Weights of a small transformer language model: 12 heads of 32.
Each number is 500 + 50 x the weight over the matrix's rms, rounded and kept within 0 to 999. Layers, rows and columns count from 0. Numbers have three digits each.

# o: layer 7 attention output (transposed), 384x384, rms 0.0512, rows 174-223, columns 0-63
# v: layer 7 attention value, 384x384, rms 0.054, rows 175-223, columns 0-63
# q: layer 7 attention query, 384x384, rms 0.0613, rows 192-242, columns 0-63
# k: layer 7 attention key, 384x384, rms 0.0568, rows 192-241, columns 0-63
o174:492531434528495437598575563569469481559439461462557477545558436470474541526471561500606524488495506541594426448431488579478466524553515520574462521472504582556405584526411458515488563396464491
v175:489482519532562424574499482526528504521529447500513424457588560423524348525668639443494552538558545481431550553500485526423549506597375446540550468516467414520441564472448518517540522514481598
o175:527446618559483444469451502526494499508521510500485435462551444518491483602557509537582461536493520417454556519471691484388494483451481409434553409487532526461484565545561514526497506523477555
v176:539602363498472443460488467543549486586504485525507498510452524512529467429464610577547531497451447485526502509529478491508519512517423558535435524542529499457500600431448479636495498434547527
o176:501483401478430563578517536491491395498429588582547547514497490520561499553480506386585578572528447466496464530484351492462598479575560374457480464404464475418521509500501528574498427548521440
v177:503456537471525479415592457517421550477468505496549524590499560494590421456524450537436478516425556541532541494462552489462511567544552506595478495559484491528494617506504428507552429484492510
o177:565510476534543453533505497604531500579467491574498427474574503431497481494523537528427453570439553484515437569478634428497458516494521521541450468485497475511462526422491476477529500491495533
v178:505475494518473496462517564463452502489480439454511525506517468502528368565437430565458500477467613357493587520470591496494589523526492481574435478515460497500509548531549505539522365452514507
o178:483508498549425455535479547554456512539431432489533489509421546516510494517556451495446427515469535397449485522555485481571516531571398576523426510542467493473546505512558520482496551492480480
v179:547494651504484492551530453522533453473433353464448495517522451417481592618528560497434500507469390524466515498485448479518593522432416488472536457666483431485527494627546522462512423711503492
o179:591460597508501561466501415404370497548476471501443466524545521604475478625498522446476560418503504526366535560484591440515530572455495470432628458542488487485503448529562381501473502528515550
v180:475558585448466435399403516598596597480509518450482528479496478568443457482408492527517525485573368531515533488464537566491506444509594465511540486510445542494463483372490446470504475469489480
o180:526504581468473527428469583506507546437553514550544570480465557509523540462454498559493425580511459518580543429519402481495554424490461503516463483497543482484603533482432494464488522520471438
v181:491514548549479435520557494441508535422454612483577498488476485480361483533408408513480589497421469516482563528522589475470541548453524408519408561522497527526513568421450489387587456563474521
o181:565462516452469432440485582540427522486542553508614376445439472469429554532483492574393527603474515454522492549533534521477436516490488457456414494525577464548518547443492563415535546575514422
v182:589601492480493569566551535500386458474479541428546518503492576523380440562444535433435492473510549497493552463525602496480535554534497519611565534512506456534463537500476518428457530508526435
o182:575536514542541537515534474502540542524397431439581521478489475453406447555452567481440433440572513512493409505550525506487526518501519428577474450486577540504469544546488503513468542515494447
v183:499468386565655508541490473521543474469544553529530531500496584552584559466636570497526479513494521487512505459425507482487481453464513476600411529411517484440418535487466501516522495392525493
o183:458514495545594462514436447573672509437444491501526478464491443414532546467489465512582429531461513483549541531526449588493511519470482543445399554522448462476524540512530595514502504455422537
v184:479530540560475532492548370532540467459486512441546461409499628492460468527541464444564565510478463533479510564533469488430510557459562433458537452579542470562528434496523521433477400499532485
o184:412460526517485471440474370512466514394549538454503459431502531575423471513490529527477456465469517579561446578568595527398490558409543395483513450477600560489522485530583563526541528553547393
v185:491517549385449544489498572534476580551465480519586503518532555568527450433516512485473457489488558441467431485517436542418539566404457511591549504525543526556472504499501438404468540512494577
o185:477472474443417491535505501458516452479472441579535437455484565506523516406534526544524426507505532488458419535486518597430505533526505518493443495560503499503429504504488531570516471402564642
v186:508515455487599476481541505502564529521536603567453545437524519464459581490440557543543552538524477365607429516572495512488533454667463552586477496501504475477461546515465534463442540437514476
o186:518461507534531528576504423456616556514486634509594604422464449467527534617529522452586480621542458408573558373547416425472567512514531459556439467511538484474468539556469563527474530551528388
v187:491584524487538470568494500470545550461488651506529488456485595528480540335494661514552492512481492425549470480500492500484403458413437477531569497390445435486503435520528502439611591533488510
o187:443425565520615478455454457404550532380495601372495414459540553520472575478506503550528543539509506496541492505536557505454384473446579435502539474496577468460465550529515616503554547552472471
v188:501547526431498583427472513495588603492483559512561477443506521463489394620545561463448534499413499438501366482467569501494490554604512559559586524493506476472434408436518509439454483466515674
o188:587417520488539624502450416418543478476433494469542602523557495408413455501410562525491434493473531431516449578569472467508515516473524396546561441507511535438490531520432498525488453554643524
v189:495583561494371526504589566546562588449415585441452493559544601563420475507479507510509533471529479563449526449470474554528480527375523407447525467513474501530527531564486552504390528510543465
o189:530459590427523534502465472398484497411472491390378497492567542521436461420544516571504502387450560525442441535564538589471522540467522403554589433534560537475511458396450591509414469495524530
v190:525520585503477533493502509473620614482523498457585489546570416493469456564453492498532493486533573384525561484480579511576507558399491546425527493602513496444530506502492475449441524543438546
o190:542502529498440678460519553426440576405467516444584573563480575499527477577425492499481497443513492504478554465437554552483468426462483443451529421474545541480565430524500432512514549465459573
v191:493503513495364499461471498582519606477585539401562537444513494535450449488448416499430432483490569436496567513524562489511533501504446458534518512480467467546508412594486499481466468471494457
o191:515490554585461484449537480535526552490506424430513455474455536496517447420525509517472345528529541523564448516600485530538526544511479561584407548461485521569498496606463504550474517484473479
q192:469523493435489463446490457630459521601511562464531486462547404566336414404577426450537371570513493440486447510256491509434620549442452516557474530514558614577549551463507630451497483486448531
k192:548418507550519427496469522547591464492503470392518530559596426539522482507495498442513419539523438453564514594552504595461517524472478581479525434458542492531483430482348562564534543515567492
q193:539488449565445594597563507427561493513593476458389487546462472411417462585441585496503593524403427560534497491560407521489443445431378503390511502505455492540488479594440486541463464494459440
k193:453546446501470523500540501408396433547569532627498534535473536509472482480491557512467551464592583528439503425580555422528529459486531490482614530519584383475506572573543511492559486508502582
q194:487466398445468563487601550432478576496568535476396537539454425525426587458407642408502581513315450588552432554575326568477548493477448434514545437481479455551352474588530429605589524415452479
k194:497556530519451465474433552378386476461386445529467527595525512511459501441492569548453553440536559519498495441581545438482397386539572541493592505421489479442496547539533415463446491516540529
q195:449455519436526455528512557447481481503423533491459519507490500348419627473589617528423517451489479539423548494582421414555432412471406498492441548567590414422519473460459389425504419517613408
k195:537523480503434479490456485457504451400555559528512570509461521540483484454455455515418579425552528498537480463518493419535487458521526496429542497450518419515510520489538566511410487487500492
q196:479507462446520465586471536540516551529504366460398574423511536459509477502582483538417379516485535497550526541493551486599525503493367495508439505471632352476510456425483401472476501474561419
k196:553505546452470490489539430522434488493465525560598422453451424596447536475441514434475524468536393501439403541402552550441524446542440499525528503525447473482459612517496471589534508545481591
q197:453488462431476426564526485535451493514425466491450516478480471504527549454587515557419483509477429554485484545527483542511425483488387498572443425525556433531552482456515376522519505543479510
k197:583499494494541514514527508587425458611563527524464546470503462560355514462470545460533488560602553414483433566500485547471420459543516511441539490462463449467541515514514518571514511475514500
q198:539536582552471476479542469453452430590529494543443509576490411438523523453574498496531498507583481404455536449467386483544493504509453528480513537562573511477502602510443513430468501512552431
k198:543459459483492537517419532551573489468556512467579513461481549551562460469506431491481570488421486589538502451486500506564539497568515493557431554476521513387572547475578503551491477523431535
q199:454494535516522506449633493603519478619564519532438502488558449548449448421560572407567444574550537422477444503532437598513553554485449448619611551539504460606596624498548434543492475535534484
k199:418532584559539507562536496537537419599470550559392504491507465606382518502539532549435467583609518367494409508494396518377563559553428610455511516556399410490566513479513470444470573630518431
q200:486472514377486541598503511503502498524483437562469509406530503460475501538535459510430414525539508567553478632541605589480577593447516527440424380536454451553528415494511433424442516467530558
k200:454459540438592574518547495453461515710474450603412440643562429509425538525488612532533490632585450449550458637478444526452546525555459569491528547562460577554438579493595434495465559538502504
q201:526473571533448589492495510406425507449484564507544511549500403525491471502467558438560590438412486571483537508428481495475530521550570457473557469452401567514503504539598477466525487470407590
k201:483453483568579529461492505514508588493486499513507512472472552567472512483499509471508411460462514521462569551477559534518515548470447443495500498470591560451533452464469491555471559454508439
q202:493452508510457553551493484450454494490415448485444565487528508523548503557475524553484559542512511481484470566475486511471454507506528425489486527520474500453516567574575497477546556509487472
k202:415420381526418498448503499381499386552546531453438441542477558489494503514490565531461586491523531479480583517578475378496533478461512513533497522529493453478483433520474491576505446480515507
q203:459525541538483359574496515555481509521541545387484504512516525516504397516568382459508511442485488515468481516438582461491419535396513505450497444504492415474474531397491399433531477536457533
k203:580550520512399492501485533443496506533550472439471470502497454526460535565477482436484581475525531498493444531516536497471555445568472499511434477491519584489472575522486515528501558446470475
q204:482434538519501471544473479497467514401482440510460501476459439500501570528444473579515496446514535488550499509486526459525433486459477514404494420470589432485506475462536522423471538501487481
k204:544551518432388484496524453458541427508564400496555464442541490442564521499536604520588472449465495561485512547383551478542589480541530489531525551518508569493422499496618450452433503544515526
q205:510534482559588473483506540570486466536490418463464519476475520483474401537539565474449487512579484509570493479454500528486424506552545456467435425567495422483519563512531471445410449532508538
k205:503431488500550543443516434481520408544459473488496443510548536555563528419505486582612537558487487435511502467479482467505486530451508504491585542549452556479454561519473510509498548552539524
q206:472496547490515534520547516525497468513484485550451517404525461512535484557466480598440464517582516509483440508487485526428465504408507454528509503536554456447548496499472478490499507542553477
k206:470503493496467477508506498518430427593571528551466472518454499466501418583567451538551515542393500566471507538498535478449512545526533540452553562536406559469495558477475527439433438497576421
q207:507573482617478505500409479507449491455512522551485523477521529539560450493461473460496462512489512615454503486476484569484525492496403507560536545518498481483530536493581502415542469542476559
k207:398607460522460459512581529528568446622417447489534529527484519562485521558454515520487402492468542418446470526524495539373560481552476547575471474478497537547473459478494510534562530452537394
q208:438490385460507476518526546443405551489490510605484494463483617495464560454615510472442479547493450521403475503510445421517566501533460566562527563477523473505526547493551373540477475489467475
k208:594557635573551485505585468630476561454517481358569496494530514477413484516354425429469475587459388418484450514441538584546518605496463473426549530471575515545627406571572671510671602516331513
q209:505507583505492608480552501529562501549547502629547492565543401612489487542387427339669472521503508505455489497434572575407548498446532456370570418440403609524394499472496654472494576506477563
k209:461519533474549404485441505522472457519462503457499420570562441488496569405515599393497470525507497565474445588492473567482465456471542590537594469543428505515466514524563382439514471480536488
q210:511542572539545538506498508491566500484532537528572534477592542582502465583420449518542449534572595482477474519444536564467537543525553471405519382481415554595421390524516596515501554482471551
k210:457493543372552541478549488450476501568494526463448468557507410481479463390493489440458535552492540464496500585473513558470443402516481552500555451467473508520404511468467375494505485509578545
q211:526543540532553533487448536515528557531491494477493531483550463556516445513455388526454451527476521497561512584446594541445585557515492432474498401471446514556412390557497493494480496496481576
k211:478484563509523545542516433418503501563521488563542465580609422578468425460466449509452459578492455488459460538440482492433440461510548453464564405466404459485516528472473452505523529553565607
q212:507444485518556525558532551472515556525539452422479519523597500602521497517401506488482451518509525465549471606442627518416574619498492393429477352512437505531414433575514460524476545440439585
k212:555511517407600493493585431520531453647444498541442401574517451585418508524445546433525490647595443492586536493440527514366383450483559539532513476473470472547457541483519454519538571578585528
q213:515449540445585607587486513449541522540483445436495486456558495512593421521455478500426394531474542561562463570453570635377612585487500378541478458473412444555495414477475505437467474492454564
k213:412533531502555563495562455456477495599502539558484450649506409573426454450521559527515523580507490455522498529465512491429446568511522489528565458571454517583447479488533442439550628573576527
q214:486524429413553429539369462529529599536486416508560584344535533518438511495526469474480421494516465481470443601559601626499409558474400570551482419529525485576474506417435327553469484462509495
k214:462538555519510487463617534501557454632572590595457450580563503460390511485479514532497428683558423487506416576521495534509500534521472534454507436453471471519542466508482488562595564517433484
q215:472492419466557496614531471471509522547454426461522483489477519576572437502486522606426441536463535494496512592512613536430479464457408508529536518423550494587502506460437377542548531498544402
k215:524527466415497502531513474473448491578514562514505447538438415569402563573470536459544527575574478459485453545494467469440459567516537521519528491536457481585426471502398461551502579602522477
q216:530466496468500515528357475498575438418508436481428440504482518432493493501547471580479522480501502576504500509502495484483527502466580519437432550515516436449455440466474551461401495535506573
k216:462555535498412516509487550532486502469522371476512574496460511333583478495506524495517543402494517615457548447441528473558595350563475477625515522494559515498502570510576524386519461461459566
q217:464505469547559487652463485593490472527492459559465511400473522519555357490494472489482464485488474503477492561472540468491507465479488469610430481528540463553505611445549487515489531544519458
k217:527470490538489491480602461469480500569576468543501461569497426501384506555468485476489600581622522405489458509509541481419613536498480560527542524487488520528430444508459468501567577526579504
q218:513538359523538504534448514549469515517546533510413471533520498487483468481529497515418432533409522452517523459501418409550504519522467512513513601516516515492526556516512512540480454492514521
k218:532452439419506552516582587496497425517495528571539550457500520555531538481496414577514459504474541556508410505564484525453533438498545517548355541514533477490495467533418592578490513446408515
q219:478516565525513581506464500537499410391605529439455488445466612530452410510489509564545503506491556464468463414517546486547490539428477495491484500438466457481552401516528547487509425551500449
k219:541550511576455488484483389513419480523513433542479548526473410465430504526509575384423552505525459574590497563533451510442531485533549509526567517516465520476410603505512453457546495486458553
q220:497486412513513485517492543504482427513509530505483506565520496497429529528467494488542547483531474411463458467521513509483441526532500530509494477535426537496460520450493459616506546566530547
k220:506460487446575480449542482532459541523527479514537526509452503515493522495517477560469510497554482523498455505586494592474531484421421512392522463464540543484536421502467518435430497522499458
q221:530565551484443503473463518495564451537514443575488515486451561462480506415477558483484460509527466468532461467504424504473503447496441476423496464529486481486430540497475589519475596562548572
k221:457511530544439472529491482548480480456528482491461529540515535461508530517541490565520492509423562520501582502565459520516565542450430519570441444484560467480544498491504522523481460573570446
q222:497476454507463542466467525531542531504536456482476526480494497496482467527502522566527516499453497555511474476502549464431552511527492486561484520416554466518546539492492542428504453512474493
k222:507548527466494566470550566548483492389496519502440482476549475506611559539536563450458465506514527466455513560546431480525545519438461463475511453506529403491485451591507469521547509430375487
q223:466533499552474503512571542472498528435461521469517492523463461545393560519496528520502514485427493518535493486502512513468440528548495545499476459456471530510454419558513471550519540533469486
k223:541413429433524425539565484507517569538565555452498498479533503453577555428519460513531464461449485493541532565558427558540448493416506582441565585495530650552508518494458558535534527410506492
v192:463421562518491473378484476533507598479544524638535490535478461575415552406703620524443573546489421547576480454522438481530503586495450559511527503423503553542422598588498537496582601442503473
o192:517481515484534550541474495532497596526457519614503480503519514512524578532460508451426503444486528399517458580581443414502435527469472576477579505504507503541495478534352490474534513472513435
v193:536508574511546464424514503471458539443463507497507485520519529462442546435610527464522503528440616422490465506433405462511513480534511493507508485472528455474452455509443481424625534524473515
o193:565498447522478515503466399419535536497491488462572558537503442528512554541481413571483464549531518468484607507539465422589538501488483511527531503539512423486408513561612522432547533519522518
v194:465578463486578553580461465467485526477454440498547502533499574495577416548361446406468452506548520509536509534461529563450469458542520492491517476487567583485506505402567424508641400526483521
o194:580519477493541479494520542553502445462569473457504525523454528501474439478475447495523490537568552453529519449519455607528365439438526463413443541539463459514494473348589557540505511526481509
v195:500580556493495503556485594403425479546483566543460512455562543476460493523442530533516486513488503458548521532495557489479443439429464538533456476634519511502508533446599514482466440473441641
o195:460490530522514465525480451443436423492435507406515440472557437597523525533489502511567521551386598443457447550562554513547551436485484461421542464495512498513463444507425455531503454529458507
v196:435462530524533486498487451478418428472480620511523455545457436538399488553483416512511557545525477499663548462454541426529472496492448578558552517518522594463478512414545472506509495495495606
o196:405546451549543560537502646558399557519515512511535501482481431502490517560504506477455557419482563452496474602499575542437397449490481567491455505528481503517488466526507440491533518555509519
v197:481533450471502482493400546556464495484472548487507531488537492497439537551461398445521463512530416478441404539541546497497452538563586504353483481433454555500422403451445479520494496487518496
o197:564520467429493427496585526459508527523524481415500523549406546502526476475526494546468466491575452583591456390503407473507490470559548506611502507506489574491490421471538449509479583432478458
v198:587574504481534596514453480403480475584475484474527486411489495476569553568458581559550550489538478407571394492492542565501625549419428490527539587617530499490495458518567542498443468532557512
o198:584413499481517520477520423500560485507487494489557472463534476543469531461416573558585453591537499447487473524524405562480547453466512417458463487439470481563553497474404573505436485589595494
v199:477439486506481512502448490514463511477499532422517487466461478514539510569396501512469485510484563548600461532503586521521575529396490483533529493542504528512585369462533547551460524476463472
o199:573487466520446523491526490449480476423503535448532584504471543483483461467512508524537513506501526500511505415542421440487543435449487496534553452490405534541490470437462478475482533542519487
v200:550459524517539528589527542444568541496483487512521541489468553510429423487563520520526509498596627490517437524433410563509439575411506480440445555559559421471492495550504596504442558515465438
o200:537436445561479590518514446538528506505467505512450510480484478519505421542464493459584413546558514475547494507521492442444518547483472517567497457496490545490474565494476577566459437518523492
v201:562485566458550526593495487438459530537544445470436504499543427416486481512495447474476504498522573423513402533483599514477473496587490477459552472469511567491449515551437477434424480559560571
o201:537515502461436459498491436493568505492494497439529469456489450494468475561539448500512474469566489513481537437538469651560568609519484542482404510616561538494509491532502519482537518535534502
v202:522422473500470467445496536505527541451435518483525530440465545554552618485426486561460502497541434479463476497536484467548526546442505477545499543498519474533504480547440521531439548485464365
o202:583585432506541498494427523495431496534475503591456528444461494381566514441569560531420524556471525470471487460536520311494508470551416481583573517494434549507456561441402489458494501434615511
v203:476524475544534475488469528503540458473477492416492478523501489464467556535305587520483469463413479523479530537620709529537489467450536474561563437509529512534506446424531504560447390366486501
o203:566535452526471494490513467432361471494519585439544529478479528494486485518444461477494560546488462528458502583468451422514547469492453530477574452488480536492481514438472428500458486477522484
v204:516512523534600456500485490573584417473469512571513513501472506511628452512525492480492506547530440548503441489424441475489670535577474524492424526603522566492426507515558473512583571510501532
o204:489519426523528532510458472478476509421575442524462561469513480448518482484458469504635570519503487506535505487536548546534412489479513542472520575561489378480441489543513558501481469446540517
v205:534492480477574462594509481436520398469481467500444480495482547561531498496517436491502514492526536438550488532478498420429442513442570493610500521466534523467568423603403470557561451453564538
o205:431524564456510453564520428540426527466511614494538574468465468445472493484563482544436530503464573500486493501525484458456431480509458574424481517428463449516526529508537561538488457480451471
v206:488522549487511466572460527423413531556524541454406502505525487526505506511507515436575497484467432431461516480571517441494408524522475500522518445577457504513482571502391525487486493469479549
o206:511514586464478450516554457450594481533485470460552491439534497507488548469477461429479552506451446541453472482443474517532540535513549521502523505494598512545554520482474487480530492489331465
v207:501522509526541554542450474521493431504463618441470493511489458530473509510389573539485491493474426522613530474505568439557492483325405531542466486617574436511558495450514562593505483479498542
o207:456451543560528595486498540515429495381486599495528468453467483549423507526462560488544592441436534504467556579501528556434550461477513453433448427418480496519531482503529496521507421553419497
v208:442565575583515682556441532489476598505471568524495509483532489478466461513481508540440479478462484531577486475458555484439539472434448488486537443492535504484502423550542556464486430454455563
o208:446514519495481488468485416433533506421462517404502410565554498512479607491599494460469532439442528470524581475525453525552536479473507492471513365495471443470490514484572476440496449518506493
v209:515553595439553448504444517483497598519495518423534503503481505513462549461404569483519556521491632531548476530421478533566386503416435459483488452528501555460495426437551497505519502505465519
o209:607429534564509493428483464435566493429496563401533493469506485509490515451433564492584533576529496487582510464484386498552515515452529410492492416526538518517459575462519486544494512502511483
v210:508504489508534470541527504434442481539467465497495477550576463460517456438397446525528553482506515483529532463512559474479524532595481468511534447562520546512520534410451489531518486534508609
o210:471522551485452510503456480521556482509463523549498562448452460515480480548526500468478525515499492476566514468485545557568506428506568448459462509517504456454541544469575477461499567545459459
v211:506495446522532482544545506512530473490570542548534519474531519527510545417604579530491549506511407529510513464486431497477560466548504565547463565452564547537511574559454550532598449588544541
o211:493525490533534522510429532471525471468476450541518458490480558493562573463534539462545577419482573448475522501574468559544440511491484552474454533484543482511535487445486618511493442488477612
v212:567457464446549371520505515474492516473521466493538491490487506468493389447462432445488525470562584510499490496473450463536415558501568493431426512499485481504490510434486544517531530448521393
o212:486462439551463528517429557577520470542500531555512516477450432534442491522500469415560466580586481471577483417556536488505486465523508460597491564490545550477451491507446465560506491535484427
v213:500533510532548461532537514416503466560504493496593476481530582503603421535381585526561479471534468484546527523477549508551490475489553491475478515589504445457542555469623468477516382529460477
o213:524459518481559585429524548552537416483467497448458580464526447521437447485435639504585469527501499523634469438446509606483527435525530396522497548420519514458494552452592496581426487537390476
v214:460508500423548401586487530518502530518534537532583495569483521500506446383494501476434528519491528489458524469373464536490531524657502501509512510468555454525471461449528579529499572539530540
o214:496525503470452492488453500496558445523518528587591566463448583602602488447493578491511519525466525473504587486460596437589453471491560479530492499449479490461501474489461518535542475512541602
v215:511445606547457591485533480472548538472448504466505536494477485465554440540522505520545482504529466518563547554502482521504503485444502536474440509458457461491462533593443527522539501477498431
o215:588491468522481544501480462588523492515499558468466504461582438472451488556448343533469440576510548465446488570602519449413485468479447513476469557473542511504430492432417511509507480564402365
v216:396543528563541510462442497565464537451562547529459526452488471515360499550418489507515489510532503514532514487522477501524510435397487529458400459444538474502504435483520489482504487496482414
o216:463539499576532497551462495384535476489566521471486423593371593534405572572527469493521453395470536497466556525474501507481593497489483542508460537506498525500528423505525492467490529539470470
v217:518443504472533403465533460534444515496475469584448532482557506486480464446579472462526524523453589451441530489467471499556544449635430449569529541616521473511477559583569496501607514467458528
o217:526502523522547507501497537410562470503522504627505515461511435465555500461499445466517503603481519429464598480440523390603540530467563537473495473476524425503481562512513567434554514523424601
v218:554553516468533494549521515539492489555514485530472489519504522490513558513567444513495477521528516383497425455493477485492539507638667419495490501420510507496441465563472501490458508515516494
o218:487522487475510351519516453609448555617490541460497568435491472550618491474489501563491447574542494448461531469531478323519471481549437439494492537473490547477432526536427559568478436461538534
v219:506645527529424522499487532544491549482499539489541488516513493545473551516548581539486512519489340504479447526529582515531457419432439499420498495531533449458372570442445446535420511412480592
o219:408537510448511450505541522479491606545458604545453336388585415465628599490396459535443550522424514551501532586464461580502535456499565465423548460465596465429498560439639476586502526375431493
v220:512554514507462604465516500452418544485582512459478527481525491539536570613568432492546531466566440454427485527508520467500517559593588525497483508455408502466425531617500494490449422464468481
o220:483568529525459454440522535595464553569453396484467539525543415493547535485628510440441466444489482492411440506506500425521488543529478528593501523493466574493545500586436470528472483459549482
v221:501571489432469577480541426486451423487469437496543500554449487516510458479430434475457535454499578562489476468509461535513480473466572541586533537507552499525503546398483522547500548506434558
o221:418485502467498512501432467452481442568480460574505413556495541462466441509561498494455438481558491414511552488475524515441532452545534526521426444517463488515525534420543497469533499612680562
v222:504495482491458567550461446517470409577438449482488493479506439510423503571503418525505444512528555440426452455566483493473405547595581489508457512467476452463517480536411574541498537557515571
o222:432499434487452493542547486483429533535459531577467420492581435491528462527552481520421454579532487526436510535489554359441511491551519504477425366464497539498454545535533474459540464586558502
v223:590482495429559440586554509385408375519546526361494488546460448490489500526397405543518480512512435506540556473544549414537491450388489479509555508448559508464563575437459446520437559466505519
o223:493499449555541483601513565558377475506479606468498425486476483385512483571528460489394594463525518475498554512434561550367519485499492429444460471557520446488499524471553434556494478457460534
q224:642508346443478504565539528538545552453537352446551528527538519529551417504478428535558452588495487460439510564493553562552526528437521459457484598392466491593562477516527505528530491431439564
k224:434438548557544517482548386475445619562525508497559528573503412504366593421513454502519467451466445526516425481427416512314447567528543557499620455506443402480495481600569536561461539578449544
q225:495401535498465393509449437505485526496497455523579498503532483462453494470586567483475460415523511481477541506521388459471452465497488561618498570538516495486511567460465456432554512515578479
k225:523576560500417426500437583539559532490421416474439535450490507445613442499546435545502549547477513488507501500538520496505516524449496499533426601484563419450558416537586567443493466470420396
q226:582600489503454437485499530479448488507536501469461459587538569450489402482545378518540422533540507445629550509483566438574523552517582399499515482489615508509499465505564488381480433559394566
k226:556493469568407544542594443496462500587503370402478475494459410605481544570541563524597505555551408489472455553463447483490470429604505595479502527530470399502557481527484550609582593527438582
q227:463465589543461479516459512454451449579431452534468469490551532446652498501530547531554564447527428500356584387550372450517385454498520522503469574538540280382571543521455538473439389545525440
k227:485471504482487478490443480507532556432471416462514492483612579324498530529597525587459559391503537531462487502548488396568521524472494446556428575436541500446530576449503453404485403517558417
q228:449538511510542636403555555467578517445522500553526470613469563466493439467470347476475489426528486501638539455426621424452680514501542413443501481429489603555446427490485566415491515423381557
k228:535508475487558556487574558565446475496595459485525445513449482514506531516520559498499447570489471493458637533441562481587558535516395440498496517479574506531514513594545558471474508492427476
q229:472425561615431555469485533538479481507469494468500488527524517423576475562490564514561565525517461426465533430508468451609475449538540488495441602516525531491522530510510583429497444511463415
k229:450574576410395555527407477536531490386453483389521643464495625393511556516537435627456511372465458511618537388518482439604528515507449488515495644466576524454478460474474550404428423410472425
q230:474551538421559487560454453439518529503469486498477501444516520510476538423461495572439464515438478516564412562546539539393535501497474383515514478452480458468450397496502459550552516507536543
k230:546348452474546518475599522506523494569517464523533470540533379580517490493480530477535413602481424468461578656545562612479580496557466549499530460516482510597533463492500533542559615521498480
q231:500462577518499511454534538499502376474543491449486511499483552469549412535515473539570493493608461476479466433536476429570548396512541491447539480523550445410517594475456542558392468559448468
k231:472626485534552534462482526566466619428606519421513633534456603445482486446509561466469507437381526537616563323411528457572446521561452378447438568440595627473528414517455481510521421476446511
q232:458542516565495513536537552498379430522563442504471451595469448439536474603587480429524556517552502487425573416413474369625524498582450498486513525507593523456470537552485524448436558488414434
k232:500548443528501467483488546586520541395515482389527538425502590475498510531505561571479528460453552531562450445489461429517440509476459447592490579469559453477502467494520464535570452485450480
q233:453503480465551468591433444500463480551491504478495521466489561499431455469614483580465462515524533492475514505572509528475452503534481531484429519527535415469623496477447478523522505541517469
k233:500435535541487540515516541415510435575568490506511440535464443531552503466444474509535495480513497490482573471500479414475574389591577494501515544580499541509450550455437590484426568522510592
q234:520532380518467585514405503533425515498443502538524529515493506480582534512483544523531379485579432536495509509530484493540476525509450352553437517432520590435483580466570489463504572483510516
k234:477522476511418561495530511488537520538568375521519540516378539520494420535510479586495581418379402495612561313512508518509596455593487524579511578502542538433425512615517505532342534487503486
q235:515483452534489443529572489536473500508546531508507539515491545501457461480427551519460534493409469579478510477485515524582510461459599541592464552509546420555515485514464624539582416467463514
k235:460508524513510501540524527520532505544477503580468514489453457480498608518517467568512438571537501419497496511520409475616494510399560537412497450463568514470450449517522518463453515467494372
q236:507569510526515502537454480541365430485439473517557541571458495473490487540551581509540573500512509476525497458439457440495507513452469437568470455440559531484495482480555538453570520532550410
k236:457593438517505520451579516524483505499538499518509556523474526503500417558534488523435567469483372553453399461484495546481531433560544594556512570511542517429519511420549472578551472456505518
q237:575464466411498510489516505474502427608472484572500489482532511429544439483479494565540454510540520486556462499547434491452539473472491465505497463478476469529425442456439528429514523520553453
k237:474521441465514504536524463488546507452507437396515461594478516530530479497438492560482550488474488525482485406443593582499534407582501493503503429497487566458518508503443522562503481472463589
q238:508548447431506469543573534479531479524477524546529493551485496414535575451444531529437508453490473603529513477426501471476553499502505499474467454522572630460411472469518437457498523508515492
k238:515512497484533532413454517556477582489463423561489538362416559536537433547502533625509451511565451538563484530524499492679521484561478443474517534370487490476556403467488412462534444432367475
q239:475596503533536502476518556495507513463487523504531542507478502540492527479542491432545494507456509549566548527522551517543514484481433386491588462486548557394504508504602432484547479467400532
k239:475554480565533429460469501524513524447469482489552462455456611457485478427593542486508495497415485559485481538422435512443399528472499503541502530488475397552483477513525412517532538486478536
q240:530469546496532476497444497479513462562480415441588504482507543441594472475573546568455482478540441514513506471532419428547458538553529487580431478523485460498545458519507504412529457477547495
k240:529591456493541500453570551583562600541494520454602468475405505563433467476511497453484493537500481478478482462425634564637549457495453456461471530539623636426506448449554548464529550577450606
q241:420508451387484603450580526397603445450534547573409450481493506492515531456424570432467514517506552511498492497469504475510549503562604503509497451477449552549397609535401494572394545468485479
k241:517468510520469605561472510503485447499516539484470491555550520425554491457512464499587457472413528634516611540505471546513475493414447520422460453511468550440469430527488545503464443528450494
q242:472435494478430453503388540529487489542466448528478476423514523506500498518504521534575512502529431531457584462535385489519428506527463566491461537545497431437574523497503492456449524519578438